python train.py --n_layer=9 --norm_place="pre" --rope_base=1020.0
Each number is 200 + 30 x the weight over the matrix's rms, rounded and kept within 0 to 999. Layers, rows and columns count from 0.

# up: layer 4 MLP up, 384x96, rms 0.17, rows 210-278, columns 48-95
# down: layer 4 MLP down (transposed), 384x96, rms 0.0417, rows 210-278, columns 48-95
up210,187,183,200,140,250,201,200,222,184,201,175,219,204,185,222,242,147,177,179,236,228,206,177,182,183,181,240,142,189,240,221,206,221,171,136,207,149,170,198,229,193,214,172,191,132,206,120,182
down210,162,237,208,152,219,241,202,215,213,192,216,200,213,170,209,202,203,202,190,213,209,187,204,175,233,184,205,185,189,198,228,239,250,173,163,179,203,195,209,218,230,203,167,175,223,228,162,209
up211,205,211,202,139,196,176,140,248,220,251,203,150,235,156,203,158,256,227,213,183,194,195,207,148,192,134,256,210,189,203,197,191,197,219,261,204,202,173,274,180,249,219,162,181,229,193,139,209
down211,130,215,188,167,227,233,127,230,233,151,237,156,210,165,196,209,226,187,248,192,196,211,203,153,219,231,189,239,222,183,184,226,206,251,212,222,181,218,171,209,226,250,147,181,221,148,196,190
up212,194,176,261,224,216,188,187,204,188,224,175,192,236,194,219,256,208,206,194,216,202,165,214,198,186,198,225,192,226,205,246,168,171,265,191,248,206,238,185,256,134,251,155,217,164,189,178,217
down212,229,218,232,186,170,194,199,228,148,216,241,248,189,204,213,179,215,212,177,165,192,172,231,221,183,209,198,245,177,162,145,223,215,160,202,208,195,208,188,195,274,188,239,167,219,266,200,158
up213,191,184,174,191,189,167,178,204,169,205,192,128,179,196,187,218,203,215,164,229,170,248,173,233,201,180,188,129,202,246,205,186,162,194,188,217,204,200,213,198,186,236,206,192,220,205,231,161
down213,209,185,210,204,177,157,158,192,232,235,186,169,233,250,144,177,191,204,205,160,207,204,187,227,202,214,158,229,241,171,212,191,232,247,145,230,191,243,175,203,184,230,203,150,196,183,218,128
up214,242,174,267,203,235,232,242,250,208,211,164,151,142,178,183,203,220,233,200,235,210,190,194,227,191,152,170,192,199,209,162,203,209,244,161,228,182,215,201,177,181,213,200,192,196,205,173,244
down214,234,166,202,268,193,180,243,222,140,188,234,212,209,200,230,226,179,256,223,164,154,146,264,208,141,202,196,178,183,173,179,166,209,176,176,220,180,159,186,183,173,248,212,222,188,231,239,207
up215,187,199,209,209,240,242,183,176,189,151,200,214,190,253,193,239,171,211,220,217,176,195,188,211,188,192,215,160,222,173,190,184,240,183,215,208,242,195,262,242,217,186,171,193,227,179,221,207
down215,152,199,219,219,162,169,216,210,198,225,170,202,206,166,189,182,180,175,170,214,199,208,242,236,171,157,255,197,207,198,180,210,216,194,189,178,180,192,179,172,184,189,231,213,230,172,186,178
up216,254,163,302,200,215,153,183,179,174,228,164,230,234,170,176,214,215,153,197,174,170,180,226,187,165,192,249,213,200,201,214,174,156,197,159,220,175,166,198,143,196,206,169,170,234,192,147,206
down216,174,213,183,133,221,223,245,222,177,238,202,157,184,182,219,194,230,261,193,188,226,211,187,188,249,207,183,232,208,140,202,203,240,232,194,194,195,167,164,230,176,188,176,187,154,188,198,213
up217,258,174,225,158,215,192,253,218,171,194,215,161,305,178,172,199,172,248,228,254,218,205,185,230,251,220,218,167,204,227,242,186,193,211,178,194,243,172,282,165,254,185,218,228,242,198,179,217
down217,180,198,185,220,235,164,221,167,231,163,181,237,230,208,197,185,200,229,204,167,200,224,167,223,166,189,166,184,238,181,305,245,212,199,139,216,216,229,222,193,256,205,285,121,179,190,194,278
up218,247,214,152,193,236,209,184,140,210,193,145,185,195,181,163,189,210,205,229,190,170,209,191,206,198,169,200,127,217,213,215,241,202,180,188,217,159,234,204,206,172,201,228,207,161,221,246,215
down218,255,215,189,244,202,223,198,196,217,221,198,162,206,220,155,138,249,235,206,192,197,221,244,181,227,221,211,156,231,216,197,206,237,166,219,180,214,195,193,212,191,200,228,204,208,193,168,191
up219,204,199,137,225,220,245,129,189,191,198,181,186,204,157,200,213,200,206,173,193,204,172,189,217,173,175,211,257,161,162,227,191,143,176,245,227,250,228,230,182,181,237,173,249,159,195,202,221
down219,205,221,183,236,212,243,131,181,206,226,203,205,178,143,189,191,187,188,169,251,169,230,222,185,201,215,188,228,224,176,200,196,167,192,231,255,156,191,158,194,232,190,187,249,167,179,204,207
up220,219,204,220,198,197,234,239,143,171,212,254,174,252,214,203,206,134,205,176,183,225,213,212,249,209,165,180,186,188,171,217,187,126,218,190,225,186,229,197,214,197,214,183,218,238,189,241,161
down220,255,207,190,197,197,237,217,169,195,196,211,258,235,182,180,232,126,230,247,189,199,214,197,229,205,193,182,242,210,224,251,200,194,136,218,177,214,236,196,227,200,169,204,216,240,225,220,175
up221,154,153,167,218,229,220,162,170,250,176,199,237,161,212,174,220,209,156,243,210,193,147,190,245,140,187,207,166,221,236,177,121,169,204,184,221,209,188,182,211,261,149,217,185,222,170,179,186
down221,238,215,171,166,161,175,122,209,235,164,268,134,228,192,217,209,262,173,222,186,192,202,190,223,243,277,199,143,195,172,200,190,161,199,176,196,204,170,265,209,184,246,210,133,151,160,204,180
up222,220,206,204,155,243,243,204,200,190,166,144,248,211,160,208,214,187,198,210,158,214,137,195,253,140,164,213,195,231,173,235,165,183,220,184,228,231,166,205,155,219,248,185,165,235,126,210,212
down222,247,224,144,222,133,213,211,251,222,184,231,231,169,203,204,173,199,232,212,227,186,180,204,206,194,206,239,172,180,168,182,153,191,212,202,184,218,253,157,216,201,207,197,242,189,226,184,207
up223,201,171,193,186,222,181,260,181,188,201,189,237,237,131,237,226,190,148,203,227,193,175,234,180,266,193,178,194,204,192,128,239,140,226,196,206,202,220,200,160,245,166,193,173,228,222,200,147
down223,207,222,189,153,248,204,227,187,209,176,169,242,214,167,179,180,180,198,216,207,193,177,205,185,263,233,184,195,198,214,244,202,157,151,188,192,216,227,207,263,197,180,177,217,230,212,171,184
up224,177,215,217,167,221,183,196,217,193,129,158,183,160,191,277,255,185,162,183,203,201,176,141,182,194,198,250,180,198,215,181,204,178,196,233,216,179,135,240,209,148,161,223,211,214,215,187,179
down224,192,218,195,187,217,249,120,235,264,169,213,186,187,200,227,157,254,211,228,222,196,168,156,137,194,187,240,225,177,201,181,183,248,197,203,184,247,180,190,187,145,204,231,201,248,229,172,237
up225,211,274,241,217,223,157,196,204,206,221,207,170,220,173,218,167,211,180,228,205,237,246,216,176,173,245,237,192,237,173,175,193,227,209,169,231,222,215,248,228,176,126,265,195,197,198,213,160
down225,200,147,191,208,173,192,205,199,188,261,194,226,207,200,228,145,244,175,189,182,182,127,200,218,215,168,205,209,183,192,183,304,184,160,225,196,208,253,192,173,196,147,231,168,222,216,147,240
up226,158,164,206,202,173,140,201,235,211,185,208,192,209,201,190,170,184,200,202,158,176,197,193,203,192,209,193,205,232,216,240,163,235,166,217,198,179,207,210,176,151,225,222,222,206,202,214,139
down226,150,193,219,168,157,192,230,176,191,175,198,194,206,219,185,179,194,213,216,169,205,181,183,163,202,247,201,180,256,172,227,200,193,126,199,187,194,236,238,184,189,171,217,175,219,238,204,229
up227,135,221,211,154,162,179,207,203,152,224,203,171,148,190,179,191,200,259,217,193,229,213,183,169,187,205,148,186,155,174,249,199,190,192,194,217,194,204,190,137,157,205,202,174,169,214,207,228
down227,176,243,230,169,173,194,197,203,192,200,188,143,169,235,213,194,201,195,206,164,248,154,166,223,244,192,164,191,316,219,165,190,215,227,173,187,145,206,177,154,195,180,214,181,208,133,210,192
up228,119,195,206,205,212,223,158,204,195,246,136,114,225,178,175,217,228,242,190,209,245,210,168,247,208,151,147,194,142,209,220,213,179,237,217,186,133,225,180,131,240,212,199,216,143,182,200,187
down228,157,164,182,223,196,197,205,154,198,250,185,132,197,229,174,192,237,229,255,169,153,212,200,202,219,187,182,174,211,197,199,208,206,151,245,163,233,207,160,183,175,222,206,246,85,173,222,211
up229,175,187,176,215,216,172,228,184,189,234,273,231,191,181,185,217,215,207,255,189,210,217,238,160,217,201,211,173,158,208,160,160,190,214,120,215,220,225,211,186,198,192,165,175,227,213,252,155
down229,203,206,161,190,227,172,157,193,152,232,199,268,195,246,163,208,171,201,189,238,216,236,190,248,222,174,173,239,240,208,185,190,195,193,257,228,146,201,233,125,140,221,151,212,189,161,157,207
up230,182,156,208,167,265,178,181,154,225,196,225,141,226,208,243,187,216,209,199,218,219,197,212,201,245,237,182,146,220,191,166,210,210,217,157,204,206,205,217,170,185,173,167,159,196,228,236,182
down230,210,233,211,221,176,224,237,195,234,194,174,168,195,230,205,180,193,216,156,202,217,208,199,191,168,191,198,190,271,178,198,193,186,216,234,169,223,236,222,223,177,117,199,135,188,193,160,188
up231,231,249,202,282,155,216,198,212,185,247,155,228,243,241,193,210,138,204,251,191,226,174,180,213,185,180,214,241,192,182,225,184,189,206,163,240,216,149,217,199,218,183,272,230,195,219,197,163
down231,218,230,197,225,150,216,162,250,256,203,127,232,178,167,184,197,204,183,215,221,211,208,250,178,200,123,234,259,189,209,211,259,194,183,215,243,202,120,160,180,275,177,165,221,169,193,211,189
up232,133,220,180,252,261,230,123,189,177,182,199,191,194,191,158,189,241,175,192,162,176,199,213,220,223,205,202,235,209,148,180,206,157,214,152,171,201,165,152,220,215,204,178,188,172,215,187,202
down232,180,205,228,226,218,160,198,255,238,216,233,150,227,225,241,202,176,195,184,194,205,171,246,170,146,209,207,167,197,198,177,221,179,204,227,152,217,210,194,172,202,232,180,134,191,153,194,239
up233,191,194,195,199,212,198,212,222,210,200,241,201,210,157,204,188,178,161,208,202,188,189,191,224,239,195,169,230,214,194,142,156,190,213,258,208,192,168,236,190,219,215,244,175,198,209,200,151
down233,177,166,189,165,199,178,210,210,222,174,233,195,183,146,183,163,224,188,231,197,215,165,197,264,247,212,159,252,230,239,171,169,216,178,215,209,199,180,173,177,195,161,216,172,205,204,147,162
up234,155,125,201,234,163,199,184,151,210,228,160,229,217,210,183,195,227,218,197,205,206,160,150,213,147,192,207,187,167,232,211,226,204,214,192,237,188,219,200,235,212,260,219,155,218,198,192,229
down234,226,206,224,200,194,230,205,174,233,189,218,220,247,262,191,213,238,231,231,199,224,223,196,313,183,194,221,204,162,236,226,224,192,216,226,244,254,237,232,185,188,200,230,201,270,154,210,210
up235,212,160,220,195,198,195,207,171,212,204,162,227,199,182,167,151,200,237,186,163,222,194,201,216,210,164,237,226,219,249,176,209,180,167,180,182,140,156,178,260,105,185,163,205,167,201,148,234
down235,250,204,188,235,252,211,231,224,238,232,200,230,194,190,172,222,173,199,171,197,195,194,227,238,176,163,198,230,194,198,230,207,175,188,187,239,202,175,163,206,165,183,188,173,193,230,167,258
up236,205,212,154,229,231,224,160,222,225,174,231,237,193,188,215,228,146,218,200,228,141,214,208,216,236,192,209,228,219,186,199,228,200,232,234,169,186,200,238,250,164,209,200,206,242,183,201,143
down236,263,238,190,225,164,190,212,164,142,202,256,232,192,190,158,195,210,188,224,192,206,178,201,152,206,200,161,186,248,204,196,223,173,154,177,150,205,183,138,225,213,196,159,211,188,223,208,239
up237,222,185,208,176,181,223,195,182,179,251,180,192,177,253,207,207,195,206,234,238,171,186,229,194,213,193,168,195,153,253,216,209,191,233,183,172,242,227,212,161,200,201,215,169,185,229,201,199
down237,195,222,238,202,241,189,199,207,189,182,197,174,224,235,187,198,242,245,182,192,226,244,227,181,220,215,211,203,213,212,180,181,233,195,147,231,192,213,197,230,245,239,212,205,226,176,179,175
up238,169,184,162,177,213,258,222,191,221,130,193,171,220,229,203,198,193,235,214,147,203,139,239,171,202,169,206,254,185,233,186,140,178,207,146,235,203,162,202,153,230,236,199,218,194,174,157,210
down238,240,182,121,232,205,216,242,223,249,199,172,241,171,204,214,193,212,123,199,207,199,216,213,130,177,206,200,255,168,153,177,171,181,226,181,166,209,181,191,211,154,219,220,185,176,190,217,227
up239,196,226,204,157,243,171,196,170,237,182,118,181,235,232,190,197,242,186,181,137,172,170,190,218,216,175,247,218,240,197,171,176,225,211,231,211,190,180,230,205,219,195,188,152,205,237,172,164
down239,202,200,230,223,172,288,194,179,191,218,187,263,215,195,208,165,219,210,237,187,188,185,222,196,201,158,192,233,185,163,173,191,204,211,168,208,255,211,180,162,259,216,231,238,245,204,210,180
up240,230,208,240,189,179,194,203,188,214,182,207,233,255,186,220,237,168,248,175,202,214,238,191,207,140,247,164,159,175,188,167,161,228,218,165,206,200,214,283,217,227,199,189,194,216,208,171,181
down240,212,143,225,234,210,216,262,178,181,224,191,180,123,183,194,218,223,154,178,235,229,200,211,195,225,189,235,198,244,188,202,252,161,157,186,203,221,260,194,128,191,237,197,196,232,189,177,231
up241,201,179,175,163,166,207,184,179,185,272,221,173,175,243,172,201,131,218,154,206,184,173,218,209,201,197,203,208,160,239,205,198,230,247,182,201,154,223,227,163,250,240,198,192,200,172,220,236
down241,236,264,178,168,173,226,190,173,195,236,238,209,194,258,205,243,221,249,177,217,127,169,207,214,161,217,201,210,180,219,262,162,222,199,242,196,237,168,187,194,238,165,213,232,178,203,183,234
up242,231,175,208,212,194,215,212,243,169,205,228,152,193,183,212,180,218,221,202,179,142,226,156,160,238,181,175,186,241,216,150,174,250,227,191,186,172,220,222,221,172,173,188,200,137,233,275,203
down242,192,191,224,201,187,206,244,222,178,201,209,226,216,179,141,179,230,231,187,177,161,226,226,198,168,162,201,206,194,221,180,185,199,156,212,202,193,115,132,229,237,161,206,213,184,195,237,194
up243,139,237,192,179,178,212,165,209,199,190,196,182,174,134,167,254,137,243,165,171,190,246,200,158,200,218,221,168,204,216,213,206,216,187,198,239,187,192,239,157,211,169,199,240,143,231,194,171
down243,190,179,186,261,195,211,160,270,210,223,216,231,174,237,232,195,191,220,224,153,209,159,226,236,158,174,232,224,253,187,230,184,226,244,174,225,199,198,198,218,141,169,185,211,239,174,207,185
up244,187,219,189,192,169,229,181,161,153,213,157,241,174,152,203,203,211,196,155,183,199,179,187,161,223,218,172,206,201,146,203,163,204,230,212,238,210,230,191,129,161,190,217,174,161,201,207,210
down244,218,148,224,208,228,226,206,192,191,166,221,210,244,231,217,194,177,174,196,212,194,197,206,227,213,223,164,163,255,242,214,205,218,170,202,152,203,176,265,247,189,184,191,177,217,194,216,214
up245,190,170,156,160,177,199,170,215,194,186,205,288,243,160,228,175,198,197,185,216,221,261,125,162,181,199,204,162,201,213,237,264,215,224,210,190,175,237,190,155,163,202,189,200,198,202,159,149
down245,155,205,149,233,209,210,156,198,213,170,252,168,221,216,216,192,240,199,149,197,186,215,216,159,173,192,207,155,223,208,201,227,184,238,215,215,217,249,184,123,177,228,205,208,264,242,165,197
up246,170,135,211,168,202,159,170,186,207,210,220,241,132,218,167,179,205,245,196,190,220,215,251,224,155,238,182,189,149,201,197,215,178,236,191,202,210,239,234,173,219,136,173,182,122,202,208,198
down246,218,239,249,189,187,194,216,204,243,146,208,244,220,180,193,249,203,259,218,222,192,232,218,236,194,182,205,168,93,197,243,169,184,225,184,136,197,167,186,216,246,198,129,199,187,241,163,192
up247,189,171,198,117,223,179,161,200,251,157,227,192,248,88,189,221,175,204,147,219,206,103,218,228,187,186,204,188,227,249,251,195,203,208,175,218,197,251,210,244,248,193,205,261,186,213,261,253
down247,187,196,194,207,228,229,189,200,144,221,225,196,219,178,169,198,185,210,207,205,162,217,219,211,256,198,229,226,123,227,207,165,185,187,200,155,115,231,186,199,244,227,148,247,217,158,302,206
up248,175,100,160,176,181,179,176,244,162,277,202,209,163,202,197,181,240,203,248,202,149,223,172,154,121,201,191,235,159,189,239,160,166,213,200,231,209,251,221,164,204,205,203,297,182,221,212,254
down248,198,150,216,203,204,238,208,207,184,207,200,242,174,230,189,206,224,224,261,152,132,203,143,164,173,142,160,225,163,199,188,229,148,252,212,192,266,261,223,236,223,183,249,197,235,202,180,179
up249,208,206,189,230,242,227,160,193,186,241,207,185,239,161,195,206,201,159,189,184,188,209,256,179,198,184,246,185,238,173,223,186,238,230,230,217,166,192,246,224,230,222,198,219,214,174,147,260
down249,246,257,173,198,236,199,183,158,186,145,213,193,204,168,197,184,224,240,195,166,194,216,194,229,209,183,199,181,203,197,221,205,220,185,198,242,138,199,204,201,155,210,130,156,199,146,260,205
up250,190,233,220,178,223,221,180,181,156,189,167,199,215,212,201,177,209,211,198,188,140,218,221,223,184,209,212,196,229,173,190,165,221,224,201,164,191,224,224,221,151,162,204,135,207,173,183,198
down250,164,158,202,205,195,133,186,169,195,187,218,194,233,181,185,249,185,172,221,206,211,143,164,236,185,189,189,206,166,206,248,200,149,169,184,227,228,208,169,254,229,275,223,248,232,223,206,256
up251,189,212,125,220,199,180,238,197,195,229,175,219,243,227,182,194,166,209,194,169,247,225,212,129,247,219,201,129,204,244,189,155,171,207,189,172,204,191,241,247,192,160,266,246,252,205,229,156
down251,269,178,216,197,164,197,150,192,218,203,197,185,153,172,230,230,186,155,221,227,202,185,231,155,232,213,208,163,157,190,216,215,111,170,250,186,203,236,174,209,186,180,200,211,254,238,267,204
up252,245,191,181,224,275,228,236,192,168,285,179,183,209,222,214,108,162,218,234,154,209,212,209,239,194,104,195,227,144,156,238,156,174,263,176,195,227,149,199,230,201,205,185,215,177,188,197,203
down252,150,214,209,196,156,205,178,199,203,222,206,220,212,200,204,209,235,229,238,224,145,242,167,243,188,172,214,204,137,195,243,173,212,196,168,173,193,172,156,177,225,281,164,216,195,235,169,164
up253,165,208,169,170,141,241,165,234,169,192,196,179,193,242,268,225,234,200,164,171,207,200,229,198,147,179,179,159,161,205,224,205,246,168,209,221,171,207,212,152,180,211,193,220,215,182,154,238
down253,225,174,181,190,209,158,237,242,222,181,195,217,182,177,220,245,203,159,200,228,219,222,252,179,248,134,232,189,150,162,218,165,227,278,197,180,222,184,123,206,181,197,173,193,231,227,164,200
up254,183,152,196,193,230,173,229,160,234,198,225,187,201,191,169,161,129,201,188,205,179,206,209,275,198,213,226,158,238,153,181,199,191,195,188,221,192,184,163,167,194,183,212,135,235,194,226,187
down254,161,162,183,207,171,219,273,200,191,192,223,196,181,184,231,186,122,248,208,245,167,236,223,172,197,219,167,161,229,189,212,171,189,220,214,199,221,213,219,184,201,207,237,231,272,177,160,202
up255,191,206,220,181,244,238,238,162,154,202,228,225,208,231,207,177,190,229,225,217,189,153,229,205,228,196,188,196,200,207,180,208,191,213,228,192,168,266,224,187,131,221,152,223,187,204,190,210
down255,210,168,221,192,183,79,208,211,211,212,185,171,175,209,171,213,188,209,240,194,185,242,131,173,199,205,158,227,211,188,198,198,186,172,178,199,211,179,171,207,182,175,217,194,142,204,179,142
up256,205,122,227,222,208,227,153,209,223,224,240,164,201,193,151,207,156,172,185,241,241,203,158,213,191,205,224,209,191,200,211,224,196,209,238,201,190,197,220,185,210,149,149,213,221,217,186,174
down256,170,184,187,113,211,143,204,189,208,202,151,208,238,176,220,205,242,173,163,207,222,213,94,211,177,222,210,196,198,242,181,168,208,170,212,176,172,151,195,198,273,206,212,205,189,232,247,202
up257,191,174,173,199,190,193,209,193,187,197,199,189,252,190,242,201,192,187,247,198,203,223,159,234,156,191,195,200,189,241,195,179,222,149,223,185,212,241,202,206,200,225,171,166,183,192,181,135
down257,236,221,157,189,184,197,192,194,216,233,218,222,218,200,200,195,205,194,174,186,217,203,187,210,152,215,199,167,209,161,181,208,214,113,186,220,205,183,173,182,140,265,203,249,211,168,190,198
up258,219,229,215,167,202,238,252,194,188,242,181,217,206,209,182,192,183,203,185,153,168,222,142,197,177,212,161,232,207,200,206,207,186,182,179,179,153,254,210,215,197,203,175,228,157,162,217,166
down258,164,222,235,212,191,210,238,224,207,216,164,203,187,173,161,196,198,109,200,193,193,223,243,220,207,234,193,175,239,179,223,265,202,172,210,198,178,226,183,220,187,216,198,193,156,173,173,224
up259,238,217,224,272,179,169,220,219,193,260,176,178,163,213,213,201,170,196,204,250,170,171,210,186,207,227,208,285,240,200,135,163,173,224,211,238,208,268,217,149,211,226,169,174,222,191,226,225
down259,190,216,169,202,176,195,167,178,206,137,223,186,237,182,199,225,198,180,220,153,262,213,208,212,149,234,251,122,174,199,229,246,176,188,195,203,178,161,198,229,197,167,233,216,184,177,177,209
up260,222,242,235,226,207,263,267,205,178,236,182,201,186,215,197,185,178,241,200,209,177,222,218,173,198,192,181,205,170,170,253,180,195,264,189,253,166,207,217,172,185,115,223,170,183,203,180,284
down260,187,261,200,196,193,198,210,157,232,216,171,215,187,285,203,196,265,279,202,214,230,200,167,187,168,198,190,160,227,205,189,237,192,204,179,196,219,232,192,220,187,211,155,185,219,126,200,230
up261,157,208,210,213,211,208,212,248,183,172,187,188,248,202,200,195,167,195,236,142,209,226,194,192,162,203,197,223,186,214,285,168,224,240,157,222,151,208,270,219,246,175,187,189,235,151,199,175
down261,235,215,197,211,172,238,188,176,214,212,187,178,206,259,209,185,211,212,218,209,249,196,219,245,224,206,214,226,183,129,226,145,230,198,187,214,205,274,205,212,272,225,184,177,233,199,176,209
up262,184,214,198,186,239,211,174,187,242,190,177,222,230,200,198,198,145,254,245,184,227,161,111,161,197,220,204,188,185,189,188,189,209,254,244,210,277,207,255,184,221,164,190,204,216,238,156,209
down262,162,229,197,242,229,160,126,197,221,202,147,252,193,231,186,221,232,213,215,243,254,217,112,193,212,192,198,201,222,179,221,224,260,229,214,190,207,200,198,218,194,167,182,188,182,220,187,164
up263,194,187,251,207,192,183,249,164,225,215,189,234,214,142,201,219,181,208,213,151,222,185,244,210,210,244,211,193,213,207,238,187,239,232,220,224,165,225,221,171,198,182,197,212,161,116,215,224
down263,251,221,203,207,168,193,259,228,176,178,161,209,171,180,211,227,215,216,192,171,164,150,233,227,205,159,173,165,235,202,171,200,216,117,191,181,183,201,193,181,198,210,189,155,197,142,226,224
up264,174,184,121,222,162,187,230,167,162,151,240,232,193,209,163,217,217,183,172,213,182,189,210,228,249,223,222,192,222,199,232,198,218,191,183,212,233,257,269,186,189,199,204,194,205,164,231,186
down264,198,179,232,190,171,204,157,226,217,214,205,137,241,159,200,185,195,200,182,189,177,223,200,211,175,208,225,217,39,169,212,175,182,204,216,216,213,216,179,208,211,213,199,265,186,232,186,190
up265,243,219,232,219,193,203,179,200,200,207,212,222,236,180,197,168,160,207,238,227,221,240,147,171,190,214,168,200,150,243,230,133,186,175,179,262,203,204,214,185,208,151,165,187,228,211,223,190
down265,209,174,216,219,209,214,167,230,149,220,256,219,195,226,139,174,174,208,183,218,209,209,157,176,217,244,187,205,225,266,185,225,203,156,204,234,210,209,206,204,232,250,169,197,174,230,186,222
up266,204,188,247,137,225,166,192,198,191,180,240,193,145,172,187,232,166,156,211,224,195,202,251,178,255,165,190,189,207,133,192,201,234,214,178,229,244,186,217,211,209,169,183,258,176,211,220,224
down266,190,216,207,149,133,198,235,172,188,205,160,224,191,181,208,180,199,198,207,229,182,245,186,255,278,226,185,193,216,185,200,193,164,191,242,195,211,154,221,191,181,203,179,246,173,244,174,195
up267,144,259,188,217,185,172,199,215,181,179,199,241,261,206,208,198,203,215,148,203,233,239,185,215,158,241,247,194,204,230,192,160,150,176,197,200,180,197,221,166,218,269,219,221,230,207,196,218
down267,202,167,225,215,201,190,213,210,174,130,208,166,142,216,208,171,218,189,171,212,211,214,211,247,224,187,181,196,207,158,197,173,143,207,172,160,191,199,176,223,154,177,190,184,196,213,218,175
up268,174,192,171,231,185,184,163,154,217,154,232,190,189,258,171,170,168,168,241,143,181,169,184,222,210,204,158,207,212,209,183,240,211,199,144,229,205,208,204,192,187,207,248,230,234,189,185,137
down268,218,163,193,209,241,225,196,229,227,243,210,218,187,212,204,212,185,213,255,186,126,204,172,197,243,187,200,191,242,207,205,225,180,230,187,231,237,153,166,228,237,201,253,182,221,239,188,188
up269,215,207,201,155,167,205,226,189,250,180,230,206,157,158,240,193,171,181,207,214,227,176,214,170,192,254,178,212,195,223,199,162,173,263,179,218,220,195,173,177,255,179,186,141,174,204,226,139
down269,231,160,185,215,218,196,229,209,213,211,202,174,184,189,221,235,188,206,136,200,177,253,160,196,250,149,201,181,177,156,190,179,197,256,165,213,189,293,219,210,143,198,220,199,212,202,192,172
up270,170,168,208,199,153,208,219,261,214,142,208,243,160,188,217,206,215,219,234,187,206,167,183,196,198,194,190,239,200,133,221,214,196,190,183,220,174,184,195,212,201,206,182,206,190,232,222,135
down270,159,198,203,234,210,222,182,202,167,195,243,191,178,162,144,178,167,225,274,234,141,143,228,165,181,252,150,219,221,159,196,203,207,194,225,234,161,206,243,168,226,177,208,193,207,223,212,225
up271,217,189,206,200,187,198,213,162,191,210,161,205,224,193,162,169,233,204,234,204,226,196,116,272,191,222,199,171,247,218,226,147,204,233,232,182,181,207,200,152,185,173,212,190,207,194,181,146
down271,159,245,205,204,158,187,166,201,195,216,154,240,138,188,180,224,208,180,202,200,180,212,213,240,230,240,202,231,254,200,199,197,175,215,245,194,225,237,180,165,225,195,182,203,187,185,139,178
up272,216,249,206,191,237,201,231,163,171,209,180,200,188,187,165,186,212,170,145,203,235,180,223,212,200,189,166,165,186,158,212,242,226,198,179,167,180,215,239,198,205,137,220,185,203,154,131,208
down272,205,117,200,191,204,222,164,201,224,166,244,169,216,191,218,165,185,200,242,188,153,220,186,214,223,205,179,242,207,232,176,188,231,190,184,230,166,173,197,196,227,266,200,224,144,186,217,244
up273,134,162,205,218,143,144,233,197,248,228,210,181,234,182,271,222,225,229,221,210,209,194,269,152,202,248,171,251,182,219,244,178,236,230,168,201,187,191,184,245,206,216,220,230,186,216,171,210
down273,191,171,261,200,190,189,163,218,213,172,168,209,241,144,190,192,201,228,207,156,217,168,230,227,225,181,197,203,192,186,244,193,217,189,232,222,167,142,217,203,233,193,222,206,196,220,221,175
up274,238,222,176,192,169,196,220,229,219,218,207,203,197,171,155,146,203,213,163,174,186,172,215,232,216,161,225,181,167,215,279,225,220,215,182,214,155,192,221,172,240,244,162,231,193,200,202,209
down274,216,209,178,202,227,268,189,126,190,199,203,214,207,186,185,216,173,213,181,205,155,225,246,193,221,166,143,213,169,194,192,228,189,183,220,191,228,150,134,236,208,242,145,236,232,153,202,262
up275,185,166,200,147,227,182,198,225,196,147,188,209,199,199,219,184,185,181,193,216,191,248,162,192,174,216,242,132,150,193,221,208,154,167,173,267,184,240,234,191,193,152,206,173,169,185,191,197
down275,166,198,226,142,218,193,237,172,214,178,225,229,170,181,218,178,163,174,215,185,216,255,175,143,181,250,253,157,222,201,176,231,159,184,165,267,245,241,203,182,235,187,171,150,185,202,196,127
up276,201,206,146,159,225,212,278,206,210,206,133,163,233,178,199,274,194,146,244,185,203,173,204,133,185,160,223,181,189,237,217,218,213,180,181,170,179,133,256,221,189,217,209,211,170,232,176,169
down276,124,219,252,152,223,232,275,232,274,194,191,210,201,226,224,181,184,192,259,169,171,159,202,167,169,186,221,219,185,172,188,236,253,169,185,192,227,210,187,245,189,166,195,191,195,254,203,173
up277,194,174,157,169,150,250,206,187,176,182,221,203,248,153,227,266,150,216,210,245,221,221,191,172,196,178,196,203,170,128,190,153,194,200,151,222,198,186,227,218,189,196,199,207,202,284,190,162
down277,155,163,185,225,168,230,213,222,204,222,191,255,231,190,196,243,179,145,223,236,192,266,175,183,178,174,168,214,237,156,203,208,213,229,224,205,200,179,153,223,178,248,188,167,224,236,132,189
up278,188,223,212,255,257,248,192,212,139,195,131,210,206,193,183,248,189,227,197,164,193,215,172,259,229,186,215,186,238,196,134,194,195,188,185,212,196,217,240,206,197,152,209,195,248,189,195,243
down278,147,210,162,188,175,222,242,204,277,251,178,161,217,231,233,231,224,209,177,146,191,185,250,180,250,177,197,186,143,167,197,193,182,254,175,229,236,249,160,211,218,183,219,218,155,229,195,163